python train.py --d_model=320 --head_dim=64 --norm="rmsnorm" --norm_place="pre" --qk_norm=false --init_std_up=0.0321 --optimizer="soap_variant" --beta1=0.95 --decay_shape="linear" --batch_tokens=65536
Each number is 128 + 24 x the weight over its row's rms, rounded and kept within 0 to 255. Layers, rows and columns count from 0. Numbers have three digits each. The size before them is the row's rms in percent of the matrix's.

# layer 8 MLP down (transposed), 1280x320, rms 0.143, rows 589-660, columns 64-127
099:138100176135144169160100169152127123110152104115153089097100149109121132095122137119110118152086152163115156164091146069157119135080139120117141188116112128158121147104141109107114171129136178
106:151113107115135132093129110134112155161127175164130121105145109156118104147113128122154141096158120130083090129127105107082135134099130142123091146099126115131165170153096083161126145173141117
104:109125130138150137149128132185173124171158155174101147159134095149099124140089073086126137127130146092142141129116114134144137155132117116131121136143146168109137158149118143077129138108159086
102:111096126154110131124170121189125098109117137135130142147162084124137116160149134130159133124126113113129119087148168172101124130141173141119106177065129115114132135163141176108127139149114164
100:132137114101147118152128143136173129128099162117124125118109119146104122134151162148149108076120177158115087146106094159125108123117153119143167151147116157127151153122099135106151118161155123
090:119135121141100096121144129118106117159125142138116085138126148096121144114138113115170133131102125160140107136153115128162123112127146150096134133124159143154129113189139108107132114134103138
103:110136120128105116128108107144122153134135112093126128111131154156130152149116092103112112082141122101120125118109124133255136141183115115157122138125136134159115154118149106130138147121142099
104:149081076136182120188125107160148115119145156144129090129126165103110119100085089134168109154124141124139127114126118099161116144114157097140108106128132115145161098145115154087111098142108085
099:139131149142142148106165096124151136126157119130123097184107115169117164133133178113118136112076131105129154138150135134120130130173144150085137163136094127079161102132135096144102096162101119
099:120104178119108143167103119124161156144177126111150162124142139115144132127097127088123121106065171087096096089118120134116112120135106111138108101115152115160125106167138136166127116151167168
099:167115155118154129116138103128126127120086088135100113133191157183110123093130117142150146095146118128127133130106152124144143122184116118142127138118141133102140119144135138128155133159142111
103:123106155145119108140179139111143147124127156130138113141126137098079157130146134105153130167090104121117097117175148114164151107142161110125122123122156137125097139108150148157132137127122130
103:108151135109094158121150149147121146131136168128117134113090136105145075122119074173148119114082136088138179155118161089086111133146166120146166125101195100118144173114139113112138113128137117
100:118163120131130116149131150152150115143122131102153168127124138168157141136101166151136152204117116108134137129125118147116139125144126136142157143114100167129141147114103139162122151164079141
098:116145124163142116127098169152082127139088103137122115134149131112132085142143154128122144141137133124108105142106097114095144117093154134127142155130134105144150114100137147148120108136126096
094:094124137144115105129136146157132120111152099119124125114173107098099053137144118100162148104128161122132157134127113143140128113091111125086124120130085132160100135126152137102123080141109127
103:107139128115115130111136134099148172160136152107110109121123135205094135114123126127131129159187161126135137190134166106101120174158153147111171106134110101073176147156106119137117120154122115
105:112117136150131192104110097125109145147125143112124109112151103166138148142098138142102114121152141119149096158142114112003138085111153112104140170120106140106147135148100115138139095131095133
102:147105138150142150109139103133127162152114096127128123164086090156148082148120147144100151149148165107093174128151124113128135167111150156120139110099064149157140153147136100128163127168136132
097:096129133133136136157141119142147124138136138080148138122166143125163132127133148135137111156101153087159139141148117120229126087157121155110141135178165131109129136054149116128154130131143138
097:163164106178125125127144132094135152120148127126095153110117094134124140148118161122114139104203133106168127140140135141153099148140129142145141112127148128122093128120130165153093080118098150
103:140127118141082120137173141143130128129077123106106161118150133096143128150123110117084160101156104135121150099139139086130096122099156117124116132132197126130131115111069151128166161123110128
097:117106122113129119130131122093139133124117099086117107152176143130105122146125114113098145100141119121144114138110146095090127124137112102116128116157078123138112124142111112125131111142097150
101:106095142134128171123149124169130101131150134188117108125139159151114081127147123136125100146169091193112119152177142138152086132119129130139180110106116130126129108095153131134129152142135094
094:147141123110153143118122182127111101186062112142113129136080162141088104163146127131135091098118153108147125128149150124124140119173096122144123091181112091112093141116143103128149141106081133
104:155132096127167132115136101119158137092117100141137129103128144139172077125132132144120137123136085145096134128162087143111110102091121070098108090076151136116121153149124107157115145090093107
105:149147132113123142120144140154123105081109117163107103134092111105101164097123104121100096120120138098103180145167144131086090113138120072145158150103138150141118102126106119137109154138143110
097:086089084143152164140148125116126103104096141138128104101077101155154068132078134118140106126124149127136123120082138118066155108103091081126143128140161117129108118096157096120115133132141091
103:141105124139075145101182154111145119162120102125128139097136131121071156150138117145124139130151174119118111115171110120150120119175084130125117163142112148114151122129125085123149114141133116
104:111119176139101155110100143108142137131178131145105109113122132125184149136086132149113143146108065140127121151154143102150115121173137138156178103125139094075156087147129095137156125139139127
097:102150136161071162131094163143131148133139135127131141150091097144180094136126129092132130111112100117091123100085146152139118134073154139146147114131085111136111119196101120125132136114118106
122:155149129141148105152112114075157117126136107127108130137145129127154097112133110108141124133144138146132119137168147145066115143127184120154123061150099116101127147133121158119076120114090150
099:123092161104122144173136154150131127143146101129096137144119119119134155122153153121129114152095096153139154174106142069128110150136137095085087106135117165118126089124155149154123135114159174
102:065131121130142148100125107106113121125122088160168115134131153138127140143118095172110139128091163139127115135123139171096136140130115109134164147118163137133159104096149133155143118134072161
100:098157165146127144136090115142136122109130141097145083134144123144105145117144151101103097142132134138175104144116122155088134130169133144142159116145133107180115117117129110135139122136118152
095:138093104126114157221134144102127099166176123085180125127135106118151090129091130113154159125091141112102128111098129151156145176106111144088100113118142056124129120142174127124119115097125133
097:115154155166122109129149125122136146108146158138120114198119116194155128107093167136113149144156169111154170129129126095109103111095095157145119112154122143142138133154146105100097129140136085
100:171109174147107146148145103169111124099124106114116150129116118156118142081110135143112092131117139128113165129095097109123128144107116134116127105140118131122112119052133076125120173141169110
097:129152096136125143121151135141160087087109114087108098149118139119146148152132177180124131116095148103149136124120177107129119120126172115187163171138118126129092146123146137141082127132127133
108:111185134135090088155106106132121164138128121101148157130166140094130095144093147128167115104129121145126119099130143181080133110151088115134101122140125148100110121134104084147141118099122126
092:143156092120119131181146124145133122152119142092132122092125131110154104098118139152168136122173109144103117144120164154129161134199110158110157115145142134120148175131144104093130144146084133
098:089098176146111144135177142136126093181104150100123106103116142145102117132115140090133118113120152073142118088123155143149140109129116106128096148124121123097129093120201166108064121114103103
098:093131161083169138152143135111122108178140116091143141184105151135162143162131152121091144087123115126122132096154162094148124119096131143128084181104124064099113135148100124121159144166155081
102:145145137177133153160111154172088134154108136130125135101119107108107130119135107090077124151151134144130132136137145116175147153125106126139085145079124132172105126119135164123143112095125107
099:119128109140128150104162141146139160103144140126192109097092119163106167112138139160168135126131113159101100158169142129138122134082094123118111130119125116146151129127082100086160109073163127
097:122111125122111122067077122083114110130124154100123119121152116135066142122129157160139132108136110113173111122138151123130109150135107104092109128101124135127110128111126118126124109111131164
101:148090139146136138124101138129086140107163131128165130118107142173126127136135114126170146137174109154116116151116122163170137161157096121130119131168144103119115133133113118115096130136132096
094:118140127084130140117138135170167097111122129148101135131133173151137137096125124094107099132148146119156100130171099108178107139136147180099087116147116096073107134108147120099146092129135115
099:151134083136161101154104132125087144198125090135126151158110168139135167130142096159102108146156125148122125122122136108141133115204149117126128114165144105123110108145066103173105108059170106
097:095162135145121087122098133128092113151065111117106150119118151150155116125156160119122110126085151146114089105141089156184134101139137112108101138135135080118091148103155138149141110140104150
098:103148158161095125134096169149079100092109144126125153171128114129146164111103089138134107106116111135103107085150139156132109156138144113136116150154144107117166146127183105137120151098137078
102:150111136109143110137138097163130093126148122162129143147131149117155152132146116128148132144162142165123139134128121122067126135152155139076111173124126109115117151113129153153130130162124067
097:151121131103161112112125152130140133114128106152113148134116103137160142186127137129114138139123130118141126129156169188140136174110125096155074109146134130073120107148075121130130105126121108
105:134096115115131132127115135086124155143147112142137116201128133112141106162093150165126119125124117106100128092163097134114081149155135131145128118133092135101178104135122114153161143126139135
101:103167118169145137079140141166133092132093081139054123130112131130152114111094128148127131170091115124131137125143120136058125103162122141161127142138118143141140118132131115151106171104152108
098:123172122146110121080166124118153121152091134116100112123093144152126090113125081108139121193163159125130147143115124108227122076117136148155162173108095126154120138108100113157146151129141175
094:131145124106108161129133140137187150123116092157167129098115111161137126073127120150116136157169183144123126107131141119172135134099125109112109131126134150133136127133104159087107146135138108
107:112151118160130141107163146136136129151146124129156124069135155126166134110128125094119123154153084130138121109131106129177100121101116127137123120136128094131096082181091098132152141150119120
104:070118091191125131116133129145133119176133164111133136138116156145116115127152114194169152106142122136134121104118135145188120156096154121137111139144144171113134095104132122168159147127064141
102:116158109115115134148135123137139172086138125149134134150165126128086103120134123144146103135159124153144122164159099146117134143091146133153095143125165132100151088121166102134098128122170108
107:153142142150120150122147137191119168138124122099130133096127163109112107128137129158154129175104126131142123141111131143067139136136164184147101141122126146128141118107089148107138142137143125
100:140125120105139137134140158096126115150123108129124096135120131144118094112137130107134155130133119083171130107168125136131142125135105114127126113144148149165141112146121142135128096140123136
099:130140118091124153143125112102137121114123092107104064209132117132140147110120152125141144130105133162188111154130130140141138130135108135158125197110115161112085107128131142098104136111112127
098:133160107148164128137130135129132135137142145166104146141147113159143131120094146123140184102134133128163099106104155124215098114115126184119143107103113132081135106105123171107141138134117156
106:145086121145161083111117129186156127141139137149121095107143126125135121142121141146151140135110131142146131148117148111193123129091122194136136128170166123143137116099109132165127162040155148
103:144138129141122155125129078131165103144135130121175161118126081123094150148095130149104118161114173127127136146133110108135122139094139120088132125139130119142172140123107134096117184136126121
094:125131106102131125148130135117165130143115156129154114130126141140120103127135133139133130130131125088093095140158174082146140126143147114105121103053133109077118111135149139140177098121142160
102:116132133149128096122097149129124106109132136121158120085143163111131156162112079130162166104106130181120144118112111133106120165168116179164144136117149128167129106128117101139115130121186131
098:151111120110142119126099124158100089119096151174156108093141124082119097117144162167095149105147116122102103152102161122134143152132107079074152171111156107094147137159160148156099130142094130
103:085117126123145095198106130159102169151110191102103122118141127124075109156138170126123165110128126122124125136142100158077145129108122193136135157137112146150151180104107113100132117131122145
095:136118151140157118097111158088091132180172115097111139136121144100088114144163118106170111117099110120142122149107062071184104129168163138151134170147086158095109093106130162129127137100149143
097:165139115138130150128124144144136111121146172130132104155131159145089092139161148144149154060114142077126154124122103132110125129153154113123150142144130164122102130104162161186155144100131126
# layer 8 MLP gate, 1280x320, rms 0.143, rows 590-660, columns 64-127
105:146172139148139131101110092128146110112105173143104154143072109110107134135111071172113131143178111137111138139126128141088115156113109106134154135145122116161099129142089109144125131089115118
104:136128133182094112149120106117094131169149167133134137164129117100100136146088094156156126114106147165114144136113108122118145163153115151125130128192133127133184136145144153124179117141107113
101:127177110133142149075145049122128132105148111119093130139124168127109132126128120125132109125157111167134111109160101167125095137134119106145140143133138132116132159127161120111112109173152155
101:118164072121104187121090160113155113140140142185119110106147119148135148074127123130115114157112154115124157144140122176080158107128093127151111128136128115141141128127160133118123121106150119
089:157134142140128113119131110137157135163154112067125142092148191127108128114107172117133132140132148141143172160104138103151131105125139111131161149116164104141154168132120131123177152108124185
104:139100082100136127109102158153097132192111125057083122114092132147114150123146108147080095080137127156139109173098100135118096122114124144098117131121131157164137111168139093107146137111123170
102:138140114106122057091131092126140135151197091120124107075132114112180122147145116118150144138150106157135135151144125144111131179114089133082149167147141094109133143140082109121116150122095094
097:136166140098106117115113147094131186135138069144115140078148152169156136079118127086124127133110135133133149138121152159091105160116130100170140146103100120120136112156155145095097135123119065
095:127100091127086190110124103140114119153153105133126092127140118111091150113139118127116095118166114159103111111111115120138136097124130129131153058126121144114141099131118149164130113125175115
095:148182101119075122138101123136160145126176136127128137115161079097136177126142088174143133095093103128128122137087172099114106122155143090088108140169175109113107133146120105129142157112161147
104:128123118168131162148151118120145130156169119125107162142109131131135176153169123125136120131132123086125117093110113100094139105117173118115146149124108126156132113137130109130162139163111123
104:144143137169117141136149125088118117142100139162151099118085174129178137131109137083119102165125120125117130095129127134091162140118112119098151086118091119085132165158148141137116150158072110
101:118103139099125121146103091129139097109156153161112140143147130158131142132155147171123151146104123148140133124130174112137104154156098120077146103121119105127156113165129122097096120165090143
103:138162100099138124120100085153130115130140147086143114087087144159100159118088149161135119125155174114158105151144136139134140092145130111104183121148132096133122090127156104138171095138121076
098:123090102110127113171165152132133142110106126160135136148184111147089060136143080116110117144109102109147132132115112123078136131107152168060157133137106155129107156135134132105158125081114090
111:102130136132143100141141110138095140119098116139177160131154152100103094161164110161140141101132074067122143127115091129107139142174134105127109135123107107097129110153125101106172116145124126
102:111092163096125137126149140116167072152114091141120151127133101167129139143113131172081124128109135086151153136118102101199119114087142114109122106138110128147092162114121158051156146113120171
098:115126144143136169075126093117117133167154099133108100146094121150104177079120096162112113135108122132106180120135120111104125171124131097092143143144147142137161108106144147078136101148141118
100:089199094094127163154141136111139165137150139129141130114072104111111149125150124106147136136126127144134132160139151097155141158137133114106118085156114106115190155165102131109133145125182115
101:171119105131098137100100122132133089113114113120156108169106100176104095114102154172123127083087112104115124143151136070096109106101105097138173114137142103121129096131144147124147097150169152
101:148172107148094106140136117123082166168155127134112086134116123134071112119125102192090141104094150126134148130139158143153089138117127150118100101113131153181078167153150148146119123153121147
097:141137152153141104124133120181128128154142101123114105134137118118130165112142105123152161130096127134148151092150089116096133116094141129136117130111087122107093108100098115165130089096142135
104:100144127128164102120136145175087124153116137118129165099137112104151174099143130142096178152135142130192140161139106060117160086143129127146095102141127145093143130119100176129119092109146151
096:134111128126122141167121114124146150120159150106113169146143106107145131107128142113140104151129087130118143122118116130061102142153141112101148183131132171130124115086132130179110081195101142
103:085111153128118137185167134110115114121104099093170115099114148113114144152107150146110153149097071127148132159155170128084140144145127120109116144148156091129149134152074168145134140120081114
099:111126146131086167133151146157079118092138109194106131141115165127095187128144081154098140151129128133137102103092152109133101165164131123115102163076153122122104133129103139152145111145138153
097:164099095175092098177156132128129062153116139127139112133130178169130128161117134140141116172156107098101088124165116111135178145152106104122147114121116121152099173150151150142141145124131202
103:119137157117136082132110101126091144099160109140113161087099105103090119153132087125126111140131119131118118097148094141097117131072139129143112115108121125097136138095140160133091137127129107
103:111122176162114154132117165135082119134107152104087126147080128127172130140157105111125151109138111123076098113104162139101143100123105132119137136184161108152141165147155082157131120094094129
100:120076119149072181191107143135089108159084156061140186165114150140149105113124178124114131152187175134171116135122147137115129110152150128095132160133126107133103118114163176129184131124131114
089:111125101132127135116142119112093123142140150168113140131111153120165128130161089124126167146082148172090161129115159128118124156118125167109134144134107099125117098135101125126167153130129118
100:131121121138099123144138093116127090131134131095127094113140126150117110105121119125197151151133118118123119156144120154127099121115153129147190120105113090128089124124163129120170120163165125
101:141120142173157084087139131100134116143135120163130175130129103114099114088108108155108161151116151131114135127166098151112130100127139095118138159130093161116116151135118141123155079123089150
102:124167148112159160111129098139123089081100139148127109128096124140100126085128109158141153149149117100086130134115103068117162141087088155124111127144133138135101133121148117166162157191153138
097:068105149150066117130160122112123123149106119136102153126117126115120167135143159158137129142120107112142107144097186106118107127146154135188155126109136189118128167133146172136131169161076112
100:135118140101098087131100122123167126116162133138104140138119130109148158115156142122126111129164118181144103165088165127102136139173090076124140106123168120136130116180116114174143141120121063
103:128161136147145151158129195112142149121115145106133092162112076156089130130097097165149108158170114121158098154130127121134148093078125126135164185081133138158157133109129122136140152120164114
092:118146125103110151115091124150124106118156140078182164096112107128101125144121141125099086122085121144135110116097140149145143139109138153139168130136113156158103155127087123138117160134125095
109:123145134129140103107163176111159094114135114122090110171150130142087185133117123183171129136111125106124119120119161152106111103065122127120162142096168110095095100117131156133144089130139106
096:106131105114123118122109125121069116141121147192124128177159166139117114138113142135173114132121169095135152102148094121134117137075099146154116141078125115119099143107135150144125114095131131
097:123155119142153108125130155125109131090118141132085135074106151110108116077153123139130152137110131130123155151156080130103161080153136113123135100139142171078126138150136153126081140125105117
095:075148105108095120091153094190113112137105135116110116142129153171146148178127111146088113107156150095124111111130131115088139128115126158106166157144147134106130114139159153175090126137161139
103:137145127123136117149145176120093101084139141134143115170139167175095120157142104127128149108199097143157131126121136167106131141162141095128186103093105146160134128158122166151140065150108152
100:096149127139156080127142143097178137157110143095127165166129141140084106142144135120130157169105152135140150150157123132149109164104168176144199134130091127110131109149146117142155107167128140
104:117159114144147097127130162116157109148111106110113178114112111099132132175151086157123122138120136132149084089135146125098113129154144150121138099138157127113115089106114161127129120185121148
100:143129158130097169131135094141109115079114060157152107123116107138193173143096157154113126135120148148093094122117119128115089121143185117121133121125144133123147137141117159159136084122142115
096:097090119131133137133134127124103144108131145109078140112137154117145134122101124104164123144126157165155115126158145093130206145140121170110152172193174085088139088154108123107132132139129139
101:138090125125117131089146166101141096084121126118151090132146134152116117126139136097118120113093110105146155138107151102161120179149094176123143132108109119149124135134120099109135107128100113
096:161135104162141152134117110135071165110079116095120157153126136131153121098157105165133149116069128118130132113136158133106130142103111125155121118136150117100132106154117154137111120070135139
099:138149143154107161091140150131113142138116149151114101162147157124128100139150130123096135160119112161164109146144155088120110119132121110136109129117138083077109096153105132142130108127116113
103:185106121141154148145142105170122118148115108137122145143044147145148122088134132106145133138121139154156136176125131144113166148134061088119152092094105151143094150142087116099170141131099109
091:123114113116157156133153142183118120138094130094123121102164101163131184148138131123145116185143155137150125146144126138110118139120135121168177119169133124115155118116186119122128126131126124
104:113118123141131134126120134128152056141118105157119152170139150132100126132185149145117158151146165114134104098145123133068094113150158213132149108094097155092150108112194142103145165124130138
103:113130107107119143140166097129104108161102101141150148118088088132153160119157134131117090099107123126146116140129105108136163156112115112160096152114131121121137094160150156114160109111117086
095:109156091168117095107093099091118141119083169144119157153106103158148129107114078114127122164108118102174156118104183134123145125141116139117142134092099130164088171160137150158118153162108133
100:099111156131156120125114122102145097135111173131125123137140187116121160149120081088131181144113148117110164088153164112132168159103130115145128118149162116105090134125117120135155121159165125
101:067177119146160117141145151143128081138122105145146102163113130160111180187103148108155124143101101170084122126113110154134118176144154123134127093141107141086111125154135125150124151103150096
103:125128161130133097134120130146111127099133136095173166153073108146133116158141151073108113097097151135130101119098126102113102114164153081141138110147103124175096095156098067108126124115089132
096:110110160162127142167120121079113164127145096130130131101161140148148120120091097110139107154124162077099162130138131069082097125112160156122105096133172109141151109155156140138153108160174141
104:144105059155121126116095114107110119120141144158097124141087126139089153130181132160099102118099108143128165126117115141095106152164120120138132112093133178146097151104116106101118144122097118
101:093066127142125139102142128102165120144134100177117141130115130107118109125137150115160151094123148122133124131119129137121161143105152119151156132153115139103102157110137178122127167108087135
095:134128167101106177112110137094074101167172161080112147147113094109118109127122103162125140078152122156138124172108129125116112135154143188122121146116135140130128192106103143105134123157108106
099:097199168117108163138134135106100095114120116096087126136151119166133160167113138148111110087104153121170056124145099100135135172155109120138120132102128155139129178123133140109110123126132129
136:119183153115155111113151134146138091169106093153121138148144091144125124115141161157090135137110127130116129088114137147101128140134118177136111137133146114176151126131105166151170139127116115
100:102122152137134134141112159135056141142114167092111111115119142112170131124112111112146102141134089122113128144150125114127110116124139147125136147133127077131093133100139125146156153125130099
096:107118151140170129147160101113111165110094124142184096151083151154140144105121144137178142162156092141098139130114114160117123138097133138149121094139155124115140149103123129136129129105108143
101:073146123148090137129101128142138110136135145131129167155089125128160117082151121140139138081101093196073146119130163095144144132120131143144172146146130120155121134134114113115172149110144083
098:109141116113181110112146140128134104144125103125131108136105178121114109150121131132132155128129152071122107130092151099096134126131140157125118144150151102134134152131108147153126083122123138
104:110129173106109142127092105107044140165102120159127113159108172113111090157157129147109168091160087160123074129102128146157131093143109100118159128103131097136135138177128134115163108092128132
093:086140127059116121090157142139130159079100121117109136120113096171109155098142117173144125159180122141168140167150127110119109116109133145079151137126139141135112156158121110126162124129104155
094:154149088142110076108112103137123123106146106134114125152115083116143107162170125154141096107099138119146143161154122147085144117099148096114124141134126142090087151183068118133098139138137133
# layer 8 MLP up, 1280x320, rms 0.146, rows 590-660, columns 64-127
102:157059116122136108153114110139155110159121135151157138125147118138159164092130169152141194129118133146110124128096128133124140140165125103113095136120122114175191111160079165153194136123183109
102:079093116123117133124130154126125110142170093134061143116126139124095145178145112104164150118101171168115142187122115111149111119111120144126122155127130138124130137138126192123120112126107176
101:146140131103144116108130115142124118154165134133196133095164112106141133165092150110107113161097174123073125104143137114119150179128079137113143177104159144119161136146160118123157124113094078
098:155149094124088168102168180101125099137142155160140143140111146127124106130153166144096140154139096125147088107135124090119128127151146126120106135129117120154105132150153104120128156116110091
095:089088134116117102169163137041087122121104153162129135125126145112144119124130123121156172150106105139083125122168135128128139179106165142131131127156151157117112158124141098126125115119152114
099:126100103123148128134120137118143124163093061084134117153132116172145175164101146109089161134114139104117106159147139146103120135133124156133136109142140120138130118193112150098132119102158147
103:105073159164137149132138088109158097117113116118151129153120155117081103099098079116128148094146085130129133145125091118125140116137076155111121109137139127141132146159112156110133127129135149
101:119121130153126153146093109165141106124106107129135139145124167178114138148139156150143110098143135128131106149105150096123122147131116129152112150136137152118143133119135086175154142157099127
100:144114144131190139130130149080093125132111127112145185111117138120063094158117107156102095131120119104099135147102136115095126104073098125090133109142132104149134146099139120139091157105134127
096:118152153152108094110122082089115129143164112108136096152111154107186126116150160106117119139174095179107141185095128157127105113172160166128169141149107132115110105087168160102133112123159101
106:145144157162136098146145129128117140126133087137128160155143187117160093118158137132173181130126162154159119159110143157179159116138155135129109123095145129098185138114124130150135136143149126
103:150101127149187138136113136096144151115133158090114147146172121118119102122098125153184118115109131126076156136061118094163127105145132137121180131108109130136132148094093129104146151164153154
103:156128158093104136145119128143081145126143139169122097139092110118106094133179108149125138075067112158122100119113117110145126154138103113132113132131121143098122122110119120167155070136132113
101:106116130141163123142113095126126140130128144127126144165112078131103129121140150110089098168092085143156130114149128168124100115117121151119144135125151160160126116118122109092131134156093114
096:156109100148112134145109131175110145092168134138146130123154144124108113121108056124112115117095114109060122139079144127153115091118108160109150131121116140140172102139118112140097122109133104
106:101136164130114124149112145121159148147096175115148121118074138099137117137140162094094100165149128127119131175112141163123117135163117104093154094113121161163140132134099119122123126130168153
105:136130150154150105133147150137089146115162120145110123106098103117105139099175161148167139143140126143128116150150176135148132122131137140139162115075103129121110130140091073135090095122080123
100:098095156163131111095124118140139117161153121130155195123079118142073145130141108110134079112102135120157153107058125136141135151162147156145103157154122121133144110120166107118102113144091115
099:160157164143093127106112177119142122114144134187123130141102151122153190178081139167156094140147120119108154117136121131169145131128128089157103132146128156133138140141132109132149120104128105
104:139083079163163114119132142162151098082106127087100089100076082193124137141136093123119154149132104130126155077143146105155099121143109151133116114145127149135129134154121132111125147127150147
103:088163153182149103145096081137142155132111080153131175121108144115131150095115128135122108135165140139105120110147156119135143125129141135164111106117119151118140185145133115095115147088134126
097:151130094144099129141115125160132158124165121143131147157092137135123129109110131095139118098149094117120168144120125146117131142141102147108140157134126107132145138083138097098144125091164130
100:155128127156117107161133173098101166100116156151158130149181171136155085137144122106138142129137124142133108153109119100127165104166148131143091126152119107075220087155154135110103144150113084
098:152139077078157147080135131141106130125149122095156135153137110100115149130142125118109119127065124109159107130141085137124147120189147126141142118120116146111147119109126081119123112125116079
103:155144122076130151162129159204123140103157122122104128127139140124115094183093130167173131162109122108183131111148144131102167130161141098161159127105103109123102123116114128077110108063098191
104:130091134119129149112161148145105124107150093167104121129162153143156118103118157115142122134126094147083129115157145153113114114103162119152118156135129112146134105138136118123155103121163111
096:180141147140126125153101122117156115129124112136101098121113088120145139154142138179080150113136127131106126126074135167149133148193122144181106177148139086114107127101091119154127144078121125
104:125092133143108108115120146106116123148134129178103113160134139127143152120150109098129103118104112110076110126109115170101131144122151130133151133141105170103096114116146132082100134130113115
104:104148129136161101119094111141113119121148111110119157127105137116112104183164124155115115151082136084134139113116107131124101137124099118168144120141122089163148121105108110157117161120148106
100:127090125150096114146114163126106084110072153147158148136128100145157136155093138176104146116145165083096114134141155088123100164147141140128136111097126103122075132159140125155145091145076168
114:129103142125130120163115129087129154164142156084090132140158148126161089104151116095094166146129156168109117158142088154159173152145181132116140093176109105130112134204139110116114104111104120
096:123114089151169185177086141122126110158131116102105131132136094171192130099144155125108117132110116151145144092133103113124131136122081109146109082127149125147125121162149165101113141100128076
103:134130115138168171124151154194074112117159130105111124128104151165095152148153119086138120123145125180122108102130132161139134127120187132137165124093125115174119165121160145131112097158161135
098:146154102157155135113112127164089113106141130159111101124150124104146101127091111141184092121136124163183160186124143125104089135169111132126121127124121138137169153118139102133166131114129165
093:160078133104113086085149137139110148161142117151100125130113140101153144164093095161109108117141130139152117087119165156144127100102099109170157096132102136084161178126094132077141124078198118
096:175176154098137086098156101133120134145162098185100113124138103125137140106114141089135147131116141112142109152139128049158116081110103118155137159097099138109110129156074168109144142169124156
105:113071112198141148112102115143123132132185145125122151128120125163141108142112128089097160124128132116099130134146117163116152125127138165163101106098140127104131141120172109148148139141136135
101:140152120135125177147199140128072117179125148128169148090142147127129148111119135195129117140132159166126084129158137173124172115100105135177118138150108093167102114129127148116132119107140140
107:124114129105121118113118166120109122141108105115159158127125126144185145133093140118123096155113151108126149152171170135148147140162099144149116129102147107117109128165115094179120168120107121
092:137124139150108103140102158133172097098095145122153161121117090156123148104212131142108091142161162089150112096129113119134154128184186117102076111069167104118106073186103114093103132140161122
096:127123175081139106061102150149119162135098165134106094106166147140105162127080144134156132114083117096102161114114109104105121109116159140097133125149150160104130130158119169114092083114117146
096:163168118123151137104147093171147138114110133137118125128110104105148127129103130136140139139173107117122144117153140094128150100121155188193107126149075125096181085133124145127106167083136085
103:122148086110151099143131122111154165161097120175109147112121132145111115150137130077121149128111131113108158133135176122136148149123178153147091107114143098137095103150094158136124128146178104
097:139117160116091143123091151107147116099107093149124125090127093109106137165162128148167102132115132161133138164133124131172107139123116126135113128125138092158072135130115102105129146116135130
098:144116123141111095147137157109154105097139157140116123093115111104114121141117120127117142136174084125138131129126154087137123121141107129125158151139121149088123094105158105142123137147100157
100:137133134104115140141147141154148124097107116121162098107189171163145102059120132104157094120099119107112132165155121124127105175149105125094143170152128133158105156123139133110169146108145137
095:141173129092132111117121146089160085126085104132159141163148148113113121113103144140151150162108146135151124126107098130137148131138088138120136171117134132119121135148133132116113126138122105
098:145140148074148156083115127142159096143145108095128151077142153094145063146127172112171122119127092120081127106136130079137146130088135155111153143170118141074118112098097134169132112105132157
095:144158109108149101110129085141168107111132140111158138191134128141100151143121116103164145147112147166130097135121152170120126159116118120112139182143175126135130127124167136092115123149097142
099:133141144115112139116151111128104138183150094167133159156153129143133137104108102149121148115140146116125163118104175102127120107139091143153135115136116116099151099131115155141160164178130144
103:112139134147175118131124092101086155120155135150149146095112155085098119105171112085129129124129093161156134143140107129159111144104123111179171118116092123079112149125096140162127154104164144
094:094118161102124148149105149142147107121175161156138150149156156108145130106130132120114135150166114143136127101143145125149111151159164113120158127079139095143116105079103136116135150121155170
106:114153160144135085111126115138139083143150108141115126128167118128137128142103113141119181138157105119150138116153131128135104144127117124144084105122061120143163122140152098176132149178176111
102:126137134129099125130124109118118140135079111137128148167125118111138163137184163086143124106121161177107175136106142162125108111121164147123110098117146127106134156087104080098111110148069148
098:126127098120150115126141126116125170160076084152128094106115151115142159156121108149147138072101121128102154083137138119144137142120143140113142160128152123132102136114118160137119115130119128
096:116127112125099080127119115109151128106135104138126137154133202143116165095095118121148128076125131127155121111129113134128162142131164108121111085116165147125119088147109161099163129131147143
108:138132115149135121123116136079163150156153130127164103104094167132117108102163144117195123115089143131133160130113127135128146143139146189126130111144136092141134095140126106123131136115153155
102:109108115138107095087088150116129088130132150107146152118162189105126128123108170124125081084071126110095145151172128104126122142100134101108091154118106134125113131144154114148167148121063092
099:176121131092127129102119102142118141128125130156099136147127114148191130141119115097104135102150163100166156111091150121110111142109121120131118136138131121127165198137126159127174102132196113
106:166107153124114140139149107170164144137138086141132063117142164121122112123109170162160116151112144099120107155169107128118138118162155120124154147175138098140132169125147137126121126141137107
099:180129120114138122143098123139119116165132173150082110124132156122115125162145115133073135084089133117107141119122115164118115110140161132132128155097107146119094135136144124085136130117124123
100:119158108193128110102119125056138137159090125105153097143151119145100086105167135085130151136157129095107080085114125163090116122135133108098120105148154123125065162126138160143160061161087156
098:149170106086162144147130126154137169152107100130139130104133163120107134132121114144143182134160070154118141161174150147172131167108168120160129137102113089120174120113150185136152141166094113
152:117131106147144124117105088121184117141122136131116103130148101104127144117149134142133120129098112148134151170136112139132164138150119156169122108138139144152178094104085139127154130034147136
106:100154152084093168112117132115137128099135108140113123139125076112124125169137142151097108107128168166147097101119128151103164136126128132172140101111141141095156154106135149141161114156100117
091:148052129115141133128110155128158139173110140142100121078113145130093152157134136171141105128131130103079127144160128132146161163136149141129126142086128117130111105138159116137144138115138183
100:150112135099108134162164141163146176137102120102124155139149090119094121139171118113196130155158126070108098134152174133144149152119040111137147098141116129146100120131136162141099172157120095
100:167127112103080135135149103119150084131134123166143139108112118093117127150139129135132088155083172120121114075158138103105137160092105099129136143118086153099154179115153112123079154104108127
104:129154149089118135123150140100122100167116183097131137169182096166128113116109197115104129143157154157134113127147125145153128148093146151151134113130149143148145094133157158110160144138096096
094:126128075142192155119138143093160135128145148110133147105117141139132112116134143142139108119145115101159125120143138126108130160146105179115096108118171151117110135167090127115080092105122111
095:183137146051119107079129114153122101135158100127132122105095122106116108171145161086133140110106151172131163138081105125129103137120111145110116135129158159104080131121119111144131108123115126